Part of a small language model's weights.
Size: width 64, MLP 192 SwiGLU, vocabulary 2417, 0.953M parameters.
Architecture: RMSNorm before each block, rotary positions, no biases in attention or MLP, untied embeddings, normalized queries and keys.
Training: a variant of SOAP for these matrices, 81M tokens.
Each number is 128 + 32 x the weight over the matrix's rms, rounded and kept within 0 to 255. Layers, rows and columns count from 0. Numbers have three digits each.

# layer 7 MLP gate, 192x64, rms 0.242, rows 129-191, columns 0-63
127139156107151107120150131129142138134098161111102110132122124128189148061072132160139167106085127157175138089136086141139145148120144116175157144105165119166196119114150230088113114111123126
087116161127094161128105145121154171096113167113102141125104140169191158107146117129115159135068119079167129068100095147117075067135091069121204190060093146088103085163065122129114104130135134
126088158111190097169112183084116128107156129116157104169097131166097069101141135144155083086197078075143155066205138101113151134118079119152111122153103096116094080089111151131159073151065097
089100106122189130159094117075117126144139134150117083086131106133129127147138127146129134117146100086115106119177108128133131149128160164193106074135053173103152166101158157110173148129153144
105177149118102158108157146105110091154156141176132080076103133077160126207156142123113135156145065149127158070126125129168133130114188119207185176134106123143207144185115129103111134158137055
135167102136150106065100151166110161135132166144129080168183175097225101097131118155102058108157100124155158111112164146059134076113143085209138133148131115081120117135180142124078151153086163
139120112149149107078166135138118089167126162091160109134121102177191180127147154111130161105144138180129110116136155082138106139131134118133113170123079178148136138126159160118154156047071047
052138148100161112112083112189125122144128191147126120134132082135126127137137100163126117216151125115150131126131175142165161177147156147050146105071120163127138208118145074124124101145066134
135101182108104131136172166149090117132119170121129125096136098171185181197164125192066114077110109112128116138125127146157118091113082085205131192104149170080159092143188063141103139166196177
149095127136106126116169131182166214105164140065163100097144117128110123122155105167133134144161109164112144168159128102112097150088091118121194101100124133134109110114129079131119123127114077
120136164105121123141091132200090072136117195119138133148214131107145086116180102129111157159145088142161184129123104069053095082051086132197183143185125116110090153149138095180153122147100058
135165158115180178157109159095127104166188137093134122174191107170124180109106129150135062183086174160147109049137082131175137143120170173164173138157138136117105114104115109110200175137060151
084109149122138088121150133131114121151156085186166167138161175147168118098167104159148141115123151122168110129117143092151082169085127158114129154155101111059080081121109149060136111149090149
164137087112123131108129136176118169166173081121167103148147152108169142084135140107100082093157169142135176114119110077134101133105154166116138166180106116116132186105124107160174139154038115
068155162107162150106121120146096102127189114127108108113103082123114109115139159120080170153112104122131108104104119121128084163196096205073137140137142148071139058094103148190104155131115198
087112104120120107115140148095170148065143182148143092128140154164221125134178091138112139157122085142160189126171118176102103121148077089144114166081094126089110130139135137078085115164083152
132093140094120174134156145072131112108147120165092151140147101172103117160171177146065142100100099165137132142014154186115107122103142141114166183130140164151113087170157079141122120110103088
124090152155096135092176184051133172109123103108102117092146170158105109138149160131043122094094192087180156131158213120137171123113100156175192217160182111055128124141113108118102120110127105
103139148131137145147159196093116139160185083131098117178146119159094144076184162154132141071098169123172119163192100138117103146137153112105131158109078150094139106074138158112140182170142110
150123148144173181078134136076163134138131045046136092114114148117182128088081135150108103148140054088127114144083100098074142150092106116091155172175114119130093153099129113155156145178145063
122099130095207133085143107079111112181153136146178145131124087169161116082149078166097196118109107154183121136160043090176106138180123119133183099170087127143167068125167187130148124137076106
144106146130178123070113165118119091178185176100139038179101120128143117087100156134104120088143084104116136114121153158130032125132116152179165151138137141101112174135122167100113151168084089
134163112129150189157162187073083129143092163100207126139174159148137092072109063123129107129095081085165147150157131054160114127011120132154175138158128163160163131122063099122089127127133108
090159121155107090044114154104095147103146077110078138052031153110158077073119131145065092129114142114170160096130203146123115145107106110137163134121146092066108158139121097142080140160099125
146151119126097142101131096101074137085157168138127131193083110145115142142097107124095177143111109137139183047153157137186101112143130155134130106113066156104124139164145106124127154172132146
087118140125090147063159146134082096145145129099087068130084149137146141148198053144132121119075095180074157074143133123087079092125102150115115162138128105081106153116067173197138083100056126
100074130139136197104137121122087098124144125066145135124111110144170131097130127111117080086117118144129087140138163094148112094161125153155167181089167194099186114121103080168108130130160110
115129134110141144156125076115120138126140106140139179130139079084129126128136134137162100139202128134056135144083177135137106157106124139173149116160109107173154156115115055205156078134119151
141064166106114174102122141154065092082163159118117145155146175230145119142148102174095163138079120123222117085154114115165059122129123166121157172156171184108095053115131107135112165104181081
110131178091161133137139097131140065124124140141141100089070105173134169145110124145095118199057111121140132129162122182147118159126166106146122144107138109127191143193130062084180147091072165
175169079073148177111131155087093159125137144185114075127143109119144080135079109150104112144150096140169116128117136125078075171070144159158094118071068141121158188154105151158107067134108133
059112116094128184100108127173090103073134132136205054150102102162116062100109120135111125156126197117153166113124110094167124161151096147124120110092115186143050105127104169125147167119129056
093167128082071138114158148120117116135102114072120128076130161112154129155173124203125118111075117124123125084090123135135110160077141153131080173151182103116111128056113140107160221059139114
161117189097128112117133159135153157122131123147109157117118186140113130113118143164168110168158114134127162126105124082162114147080118176154142113094104120150138047185159144147135100152093139
136103120156107164145043128150091122159119115159077129207081111114148091146106116179150171180119080082060085117097117103112157087152163169140177125121135170104159135109136173128107127151121131
137118178133152091156128194133114119126129145117193137125094128102143173155203067138120119084090145129154135125133142054081148120121076152181189182059175143126151109090175121081127110193132077
145113139118119144129109158124141156070117131185077134132140124149155152083122113146109208126130104050084189092089100138152140142072155108139116159082157184123152135145139126159149114148105111
127087084089131182110112148076115136136144164089110086132176081135146133125139152157182148156105123066121147100169179110166126113086141143173151128127170153117072143155108168156198165164107090
168095151097169158108148076138109132175070110178102105160093145201180129101116071133099153109174142108132131094092127166092126135133118126068125128067153149141135111149100097185127095072070151
091175158115138131128090119145109106097081134147105062088156194105181133137107134140126146106142187182132121126090141087102106168158124109151140153118107119075158120124164106090124130156107136
125127145124131159050122140153129173039132151090089142152094073128181124113194124110114124133054101093129156138186071102131111111159125182145163132140115121141107100176152140112122070126133196
087110158151164147101106104087181134106169153125177102150074122186121072109112111153118164178198136069131147172162169099123132117098140119223074117147070148138168129187131107151116148127073081
104133122149156192122123097144080042147129127142106101090178134163105124084132060190139095157052080109130190092106097068093103149141151142085108083086142158119117094078109132125146153148103115
097147126124179150145123098114093144147070167154145118193133147139129133167163148129036093126152155116111144136110161077164144108137168168121092173093116147146111125154100132072080126130115090
167088143118194101150107087063182149119128083145178149080094072134112167095135075110119172147167098094178100166174105130119136206106145116163085183200117157115154113136123122137146157093125164
118167153149142160086162151069083141180130100143172115071041144161124126177138114160174096122122153146112170141107157167115114157124178167131150073135156069108097163133130108077130116171068102
172124146066136122124115118163162137177109073111130171139020083119121177117148111141061116095110113218163145151136117135147116130141114104130141119117082122084156098134145134132122107107095191
154135155141092136162128092148141162215124092104059107186126145147144151086114133155139176122174145110152187047149155131192125116132101173118121133148119207116139072121129183131158158139144237
127111161123164092078104065057134161076097168101161129106089150158174114137124158148065060126124125100121168171129105125077113132100053183141122108196198161097100167117185055102219105113124122
155088157144164091116127142163081138136107153152219182114093164127146148107104103128123137136118185110124103106183135080150085164142115124145089130136131196100134110084151140099087095065093148
138175134140125141112201183099111101158105116110147068163131110103192179093182126135085192129148115114121126113155127150135149160122120115135195125138149143161087056149070066160198151123162110
133177107098167084137178092083193151123163118095104102141082115120147154071126132152127164102133157149141146111145127119174109113091119173104122118167099118133141145147181129197146138139088171
154100097136113162139111152135113079140084175105118120156112104158144082114152074152130108123127078114145163099139126150153118127133152123110130121169121148040124104148144119151114161137140138
126113142162194183118091087160137069193149149155143110105057171106160155134140180144137159195163157140104098140161104170148108161122147139117168157164159116093134098176118127164157182144130116
116190193132159145030172159128158125099098076151163124145090135136136105136126127092137134103116108119100173143144190064116086094107195134132151155124152153101173122097154166138139100094128093
122096140097108104147116166126114144153061138075147134090126151137143165114136117104122156121119099090132157130083099084118123164139110105115132160124127174178141087100161115054179098149196099
063103173176140157165120125099125225076170107071159047093150080149170185137126156170131108145151108115120139077108143118134135070110119191177149112087107173098123126155107126173135163112207084
103168125130108093137204165122161170138143161087144127114131135164142136108176125135086121157123102118133097066084029113100116160095105146118168165179067136144106107160134083142130079144164141
123146071139193119158199183189131138139119132110076109138043146121101149124168108137095131165149123040094141103138136103144124194105090180185094138096186171118171058101151132109153176153124161
157147094140121158105169112184138170188146126139108130127109125100143147150126125144122139118170133122121069114146169096169071175173128112072140168117144092109137106127080165117095106095117122
110112157104141095146086146098162180144079130124138138143113124117164172085157137161149145074166092112129123143186140090189157102069096160179098197122129070156140168134138106183158103162145110
096090142142105141116132120149054128148136134112149165101090172113137072094111103157157078146152119121110129084113127142108142048099160123149109124147131077127175135140109068131174123116147128
153098103163097127099198154120077124168176114121082122122182114177135137094153115156103128132110165147194168137141154114072168158150061166147168157063164113079166084157135146111142091153151066
# layer 7 MLP up, 192x64, rms 0.233, rows 129-191, columns 0-63
113102155119112106186124104180146125130164150072120121123162155153058065167128140104165144185136085061142145108126154128174142102131195160161073110081103181166126134133145158110110097153094180
057169114115099171104143147119151193098114199158117120143108097114106120130113138120130075068124105131159133075130124092121052099147097134106161108153158133099094112149082118105112066103140080
120140093108170131129070104147105163147129084098111145113115125096157120142095195061081144213131084112128163129133141128055128131146140089111146136140149162154203145194077179149112154164178115
104143086091122161127166118118154122131134159102136141128088128114158100151119174119146090084194162050133151099114121188110152117102135104108122120071118192138106205112123076136161087169097125
097114066108067144162089139136145146171104143093142081187152157101100076123132129103192104120168120112160123115118191107163200136136159160174198117173132119071091136184110078111187202181083136
165122158156098154094041104128181153144114117093164154125103110095089152148185121136162145130040141125182158200116100150119171118086124154174137070178158183104142108163178083062119129057162117
114091142120140154155181144182102109130146102159106067107120136098122111189199172133182154171224103168084136090078122168118144119111143148150180090167125120142123142109095096136109115092110132
105096106104149159130050095156126163118101140096161073198187105125075091099143094178132156136115126046114128155146099078129119162157071144158113172178114171128160087103102160152058172156080111
130154145132126108110086104098148149072106095139139125144133071132166108097098082125124147108168161083107110121137112177117179171142209182111124149212085181133097067089087135187136126134138182
133139141115093108118092128127158108063116131071121105178104097107132196127144132056111079158119126137161145093157128153165114156130109149128099160108131126116082118184138082096144134068163070
131029122105148082135129106193153105147185152168077156078137149168187127180110109149099151178158171115108085105121127120161099191107143178135082132118140182141139151125165132147104205157121103
177184113150152122172180087087139146057188163155163102153094105151126150133135143140078163154155094135086113099158126173100090106120149113108180143175104108109138140138122151152104096128080096
126153088124131130136135146152180138158138063147098119137174181102099189075115190153118134183151100162157105092104167118070140074106149150125126095121135106166188165183135144210174075179138128
106144120092124113128127120136149099171095127213073117158189136127110125134117147100103097125167064181074165136078130190124096164172152159046117081137114161159166143103141160134157082136143161
119101145132087142155116073135168124115208218111126135114103141167156140130135121144158143113145158119124150053145089155119074125106127163155148119144134145109146022138129052053072128099144151
151069166148131174133118198115125083139109189126104176105153132090142114135089076168095065057101163145099105133114099161096124101117105130119154161086122095090127138077112118105121167180145173
113135173179136182150074141110124117156098181150148149133134131055109111174091182154152091127178050119166075158087150174172118181106150101092064146187121152112085182150112127111133141128142125
159160100138101081109080106201109099106165151166095202147104119113162130135121094177115139102144068125068170181159135150121058150040158102152141108109110136174138121103112107171124128099108089
095030115079113106109119164102100121166175085151099120134101145073185083135169145129126079099206133189166121142129154107135138097132101083167130138128139154156123080044091166106138120122134141
125064168113065070166145170199133100179148206167153150151138168087164125088146143139070133118128098123158180128133087140110158141106164145124090120139151107114126070130151159119158137130134135
151106147123136144135100102052049086201044167178135143133146101124102128105085111154188088166131093174137087160156149094107121143155074156159168165101114134087163169096124130108085178141114099
152165138076065162137088116096115119114066120128094104060143129179113164101141061104151100166089159109156107123124106154064132141110109159106023182135103109112110121109159185100114111127095201
160128186120161144067171145095114145113144180139183062129136110158147129131098136138128128141133142096181148128179055111161162147100118154116145109154135109091103114162124107066084153100146080
112123091133120082051111134101064179198110138122146162062060133110111133076158149129127152103100151130119150156099143127087153161127084120076114134098107179099116191128107106131102064157093160
077097126110165177101131128146124160088125126184126090159145183074116125131088115128151130128075145114100071180108135066108138152089104134132083181124146112127143115134114122161128102158188103
097126134185168151116140131122122078093122131115163114180121105106114137120122154081091068058170131145162130135057083079151164100126112084132134169154116110156030088104140183141163120157066060
116134102093168117153118154092127101159131121124138099112136100104127109174162131109113145204136127122123110134136130085094084149086100085140117165147132091177153129139129090118181082153089187
161099136159115135118075108103099078104131160177132152071130158146105139104140190153142112103140140151102120163109136161122123135127144130181106111112108129149106132121098138106150154114120175
144169128122107129111123111160171119154081152131143146165087069099134083113050150146109087124113187122149132089211168137101210095170147188133157098133148132115147141094153155195111112161183142
104138062137154166100185147118103094135182170155108079049135126078111120114102121149173148148088151164085140083118140092087155130162128186123128152079123134132151130142129134120123146154113143
153131121098085083139123142100075114125115127096072086119120124080146166094103099057115143162118200104146150114137103070142121116120111121114119138085147131120150108088186126143121115091098087
042173128101132101077081066170140157106127085115159096112103068183074087122117088141116199137146131111131071097133137148128127149208178166079134110109139141156132120125124140119127113129086146
075165091148151119064137129178195118143105117103140104086155147135161083169101135145079102145096111129112114139107149084118134163096090153097148110111140064113074140064133108068126130137096098
139098159127155110173111157108166137170124131096171071112124170155095133147145110135145136108175145160124151121145138104157122108065146163161122115094085129121206141129152105081193116126173186
119097158132151125132141108089087122156191148130114130096124092086139154119122092121153132111036102110094101069142133152170148192102089199051129135110153090158145159116159102132120145151138115
127088122167171119123152139149169144127133162179089162181073120140155117076091117060133079118155166126148209206179185105143118146077079124107101100116091191164118084119157100115106112090045111
104093156113156125078136101093168115116143140074144102101078069215113124229151123105127125123121120207154082157088124131083111164158179102104163075167097046125183104116060130100114160087137126
092077136114111153181090120160171100110101134115102162114168104096153160145149138135129141135105093119115080083127168178158069176138130160115162150110204152147070114141068176178163126138142141
092121128069092149136166125157121082129112123159156118140169068111109138095083184149125168109102174114171109140084112090125169132120079095131136178175097169089095159141128179124093160154192125
080119122092113111115140157099171146152131132143133114102100119107160120054082080107085159151114208065136191088144139116077117096138151145139132113098174133138131157099166091108126178089121119
157135190167118120150150159037118164121136135171113074147157135142134144130141146175101119068152103151097153134094147147103047137081115124137128134118144042170181115136102144112139116137129123
145153119135153141137125141120130187149090141126175195142135080134091081085096162147130140101093172037095124122108156154085081131094145179152132131190171161162137105167086154131126145069148148
153168089147089063145147114091071163124110140121118157184107071153178151032092164144167178146122188126128084129132131164135113122167164168131154099155072115156180173110111040138146115102166157
130118140196129137120143151134089097143164096156128093146113157095171148085126207118084070183081097084128138131099150137187132118161188153112135148123152127124133090117088159145120152187161118
160139095124137147107069080070178120150142159114153088139145048115159138118130120118122087141154117159121146132121102104134081108153142164163214037116154107122201137087133125120131163156129092
140044151135110120111119153064147168152112076145148125099129115109181198154159119120134101133092090110084138080171154157096121117173129102115073160095082067186180149114115168139137109084113090
141186085156098175165133135107127150150135102134134116155103098104147133085092150093105108104122102102151153112109035122092162090134148116110133144097126150157145096191212178109146135128167135
101121180114094113125124160106124182159121152071124112107171088127086162145119062108126135105082111139090134161146183157165135079059126156218121146106079183160075139144111149098095105158163091
168164132172123065087103130178162115166121153140160117166098127099193161067164183073118124169198114124157156172097070104048142135122120119064141126130107165165101076110143110118138164129070155
086135098109136157091143171152105167101097146115164130129144096066155145103105162134166084116152158109096114185115184068176088115123154145168082108118144114099121113128131116097195110126130179
169124117142118091093091096197109173104171117162119083145148124168157151168105139119102072150145195114111143112113073076171178085131150079071117080050102141137176139141221147124038136095131112
105122097115135104138124123155159172108087168154159109094124136115099178129149078136151155101089126122092056116111151124169161164123116169132153129100177089131194103157093115141188105098162129
153207148139093116105131105127134173127120135126108123120087080080118132119098148145164186056134162147148124088091149094096162127128136106160082149139133076153177129142107116071122130128156161
137121163126124167103121110143159138098112111088115160134091150163112154120145126131131123139109151160099113131167101220149092134114058171146182164144132168038163092098129101123178171125119120
093129164164106149084185162150123149088140091103148137107174121171163144163138153131123145155131124123109138136160089169105114148153181089100182133171124136117079084133089088084173122184120098
152131117127112143158124131127128188159121140115136129066067138227105122150106149148149125127185153151122154111072105132067102168135143090172112088157054138127100089167172133101123152171126113
126206093172109177095189146068138108149098166175100163143105115131119095121081128113089051039129101160089151132153102108110184084095099184113184101135178090078119177090180124099113115157138116
126086115098125207064134124117110138182120097082137144102162039104076104132157135108150112132095191152050132125182109196103148144155140135120061122149172207129107177097153143147086162083148106
113083094080063150101145143178097043139172116119147141054128158101079115118158139118077148143176144069153134114080134114119109089119084129116111108139145143143115174098101129158158111109171103
091156134123125129153137131124098153060087114130096127094104122131161146091081103141119131142110140099122127145177105119097148129118136089115076114119130146107116125104107147082090089066169145
110168119162142046209112119154131163108095156118121187124080111161159158147132140127124148064133122132139130105181120138119127173132132128142082197088124127127090091135151125129133160175106178
123127108118120140123120129127091147082100132114136149121125116150102127087128106140205082106117153113135138069122126163159069105089149114144133124144092091157183073094097120163122105085122164
131155116139100124129144153138095171118164132114121092121104119115090161126130147107083096085096102153134162137086138097162131137159096131173156141098173123167045111099189171067158094142078111
# layer 7 MLP down (transposed), 192x64, rms 0.23, rows 129-191, columns 0-63
058107093081101154126109162146058120111121140162139075126132145110126121081087103088155129111133170065100123109110073096123129140135098148118174142105142133055050162081168076127132154143136142
096131144119100144086143128107087167132161146136122160111129147143110053137153106041159147133087089103124131125098156117138119092174176154120121126122114120043126084130087140145111132138119126
167139066109107133140129119138160177169125121101140120152117088072112177151093133138129098107156118100103169170152163082141115092176175116120103083157200182090129061169117115112143103105162131
125080096190148105121115130141064085126142138113137119161135170218105163120143157150076158148131104131099126116174133104199120127154125167143092123135130151187126162172145106067149101074120159
142123128126155099040123183102119085132141106058106153116182139122124095035124140101097088139140166132125116105137175107059078151125046119195108159134145132157117183193109157120124123164119122
164122120120125168144148100139149149125090117162098091097126080131131162140144120147118055198164074196143059119140145069158129156100138209190108158133152162099126072113131115111147089092152155
151118151123177140142057179162157192102122108173117127151118173127169115142126151150128139133125153134129109057086116096122150150139163114102172190169144120097221149127119063111098129133110116
120131139157191067178103178128089123157118144112203116147085143150116122186135138244120128162147094145089090142122120091174179173101153110140146078106075158123130149131078113060120145143101113
153176149100078137060107085107065130142088117174121148133139126106070112172144112097070143160125173102145131129095088137084100079122134122159112124128103182127115042077121085157172158124197086
111119145133157071133179142165132116077097083130158115026121130156135108138131054090062137165139122188065110239168119099107138126161134119113104069092056118148129108144159137127135122090133123
090114135104145131097143151130167142090139135150118150158130110220141071058164128229125108130141095074076117077190147170160187158180115112161146100185098102096161084147156122130203121145134080
118149129142117125114058115133203063153167119107115089147120174162133138149124092168163098143116184135124094014194171119187115143171109184120099041112133088106141104111096137093111158088120103
121120099145143119110156108164111127202106114110120132157140118187066172118065081255184127105212189130115166153132155164118121148165134103124130109158133130126106115082176092106132112108179135
177117130099093105162178148139108177129145113122140125122102128150141124174092170169117126052138115099082120112116148167144152060141147161155109144129131111129148119159096191168121125188127208
146121125184166120095069108117086131143171146166182121183091148106158162106170116146130143168164102176177191113156156091149116182108129127111147050124135154099131110163101127053080168130170102
129084182090098119053090094196134109092138116113156176103158102096097056087099127098069122123117159130132187176091128153142162130109129137146128151183139144119097146119119111098122159131059082
087145210130106179142110083198090071124103177089151122169113132129128114115107156033076127140177142134214120119106128172103114138114116076160106137145133133077111211104078138103098145074083110
073104160089163181122132109181132148067130139146108132145127123127140128127116136000173167172141088109128115139127110108101109037127150145103125141060117165113084116087113089151114133087103083
108143132122133079069150084184100113071126144080101108204185117092115142122060117153054140157113174145142128132141139072176146146124150109131158113099112122059100132085122143116110065150101111
164057063105121118148148212120140125182095142065135123142082125129131124141141134105095130096129079155130146039116177158126148171115132145136159110115131137168096150113108111098197181095109139
140161140168112098160128085085086156063126145116109102106128097093118146117108133175105094172123141144087141140084193088056111182186123155162060144070113141093143172174223138157119192114132095
155135127072114082168130074099111141106157134121162108156074088143063149116037111102093161128128071166147144111177105090140121073136089125118179113105079124173138152137131080126103128083118124
104138133141152131120066094142117120122128131096091135101127113106142157162136121071130116137145129145147095072106159142054099200168130106137091096118148117125106134112178149129143170138133153
134120115109161107075150157146135117163148135082086109035134150138118104136180101172141133172081126115068109090149174175179154176144142122155105108067115154135183128156125144118078195123113138
069145149124138125147096162146157114067148117202149096122140122166196101147146156131090138101138152089142122192065147139139139077152134086107106179110115100112150093118135115123073120112153159
151120154147162158134117153146123138089118140102118122173142069092191115163098154056082162124143109111136146145119131143139103044142124101039090092132102131091104095155095106147183121100111068
114100168118118131151113140148081159086134136121132122134122156103179120133174116089100163194121152157099179153181152113098117162127160153115138143132103114137076156095098111165139154099143135
104101120124122111095177123100149153166113122142142147134089153122156103166145109116169180122145126134155126075122105143149077147087105144123176127155158132098058118138176154169150102155109151
174196088131132139044155218165089149196112047066115218126141161126104119128095150076130059172111136166105150121139142116094134179107159118115121118174089090123072144113078078160145098142167105
104129111134097122106115121117088079173108123079168147053149078132077121134148119085133125068177116182142136109145123111112110128154170114179177059101156140181107127074105111099096156083112143
055111150129141093164125106184214101136133125102090088066127122148135127165144093128090090140174118125094104130148142124124157120134172131140126137145100119090081176059127128124053101161163146
138085101124096124076123123157121128090153197112152098165117156153134108085153148159117102108143099142119109212126085120135177117097088128172156115124111168105124119102033109078115083153085110
102174153139108131169159238097138132123148123181151116101064063148189161146063138179075166111102099090141146134112078135146112139159127119113141106181125111091139128090078134156178094076092133
081158119066129103136105170152158128113145184145142176163095097145111142050128126160101107109146133130165125076111156131133130067142127156103139135085152137120101150134148102134124127151118113
111163141107131144106132138112098095174093070141135126114153120124143112153177135201070127122124158126105143171139126082109156127116131127134168180174085133099159134116110217150134080218140102
043140104143094104112115085135129087105115118118109102184127115167130130061134106106125131176145122157086133081100093160063091123162107130068078103115113189107115210121124059155102084129155123
218173079158080150170125170128114135089097092102093203108129119160114153161083129022111124159023134122163152112113158088174127096140165127096139186140170143139190103128077075081115131093116130
182119147138163102151154124120110091107188103141112118123123161133155137132135119141149118152059123141072130181086093139209120135178168112108113135128110099133085102108119168110156176138078152
118130133083143106108136136080128093140084147084144130106103137117103102119131123124132151169067105103164141126158158062082190160104084114081177121179111106141132117147077163124114182141129123
153152112130161177130088175131100112094121107168126127135112125124141145131171136241155084080143170153126130240112110075128100145158096124142119155124139095077115121114106151086090128137120144
144122139120120137086148138175137114159138136116175130158137169094176139101128186056156157107085125082194205082149136100129135145130139158122125133151162145160096094151149074121089159095123086
111056079129096133112123001141129113112143137084179135145141173116096159090101161059092145133155153109140110118141081113097076154085108190114163109118116121101078159118102085080131138154151105
124130098082119124089110098171149107118135097148089085126164103125102184118054118137111101099148121113175094188171116078080182122158107153177156161140159139149174115098168081101150099154190148
123110137144177154155109133174116171092187082086165129137156113148152146124125152175128169179114126120156121134138158114108111155104181122105122076089115058081092167133100099071080151119117100
129142106101140102109118113140070157086142126151091111157138178076107145092071152127170083145106116078114125140145095119125114121199119097097069101103114120152088070118143065119179153123081112
125179119122123169165118179120109097141144102045197165148126127182102200162082140157144100077097175165152095147092111158128154106126123183105171077160121129137107149117157116082143174130135143
119139169136162140181128199152140147071197173139187139122116147128131183112126138058119176115132091114117114169098110154122161173136168098110145137105164160133126099139158114069111140144140107
126092132112103115083108150159150165102113134102146166137082102100103094155156101172128131118178156152153098088165177151157080109084078124173118129094162142100134137144146144152159070167114163
108116123095100100117104147173142097137141134151111143128122108178113039139163153104144148157150108174142099007079122186093158079143119147132126197099083177135150153115136185129087107093133121
133155141104103156114108128151138185114108088121173132094152139076147128089097065079125135124169158177096115167189113125114126154116120153140148092139154085051153150162080141150170099156112138
111121105157178151087087149170142085034139156101162157118104099132102160123153065031184129097137184110135097189143093158141141157091138109106113176087140067179096124139174101135207191137139139
118162143142125099159184111133159166096140166127153116066152102106154193109100165188137125106135090078063191123120166143171187119123126120124133134146219128171117133158147093147128099080169139
195089141169098127126173081151152130075079160102079133133130182100100128156101075190145106150128151144148125156120122110144158112135118098085138137137128100118127106082102160063101096119117143
102136142173150096109188163150093112157151102145176126093133107201177121117163156201109150097145106095098132147091157176138113114148125160146173150084089129137157123167177115129062196191138129
127164145124146148102106158061105122118178111129115144144125144083152182154110173158150144155113145085160197181088177142112067182116181114162115132092101115107113120105089151100089133156172128
147119102146160103128186060110148145114151150129162157077083150079123114136159087118130123134147105121091171121147126109145110095103137205115100129085139192139038159163123109126085137166122133
142102181097123149133136135148067135123096119132103144060110156117060141065096169096060102055172226185165118118152206151169103100131103173139164127128104168093129105104158063118140105109117100
157071122102085182103121128082086140165068093112153128190040137143081127107144140113134112116140168114117111105150117221098145170169149077121135135166121118121135127135119101086143087085148150
106094145149097164097102142179121136094183124164144142138098190139162173123122147067125112158173087172130061090131151095106088107150179141093136112092083150110103151094126104130204103075047130
138087072151116101126131146091131099155140159151136076147149136136095124118119141154140105122081119070130091091115153127121145113124128129128163075121121152107149113166135059105170166150066112
093103158169126120163160140151114081125123125129171149158125149141177136134182104139089171070118159187151088159166114146069184165099097121130133116170072064130137162119118210133102132122118141
114151138174126094120159147171132128085127118114118156149074125139185131200137098183150091092101134123131109123133129112128124140132100166077113120110089110074099175156171123123131150161059145
159145105141104147047099195144106132109094095099176182150125163083151166192179105096126077115158109164131110142181106105132130181163114167119123123156127097150125160136176142110131147154079146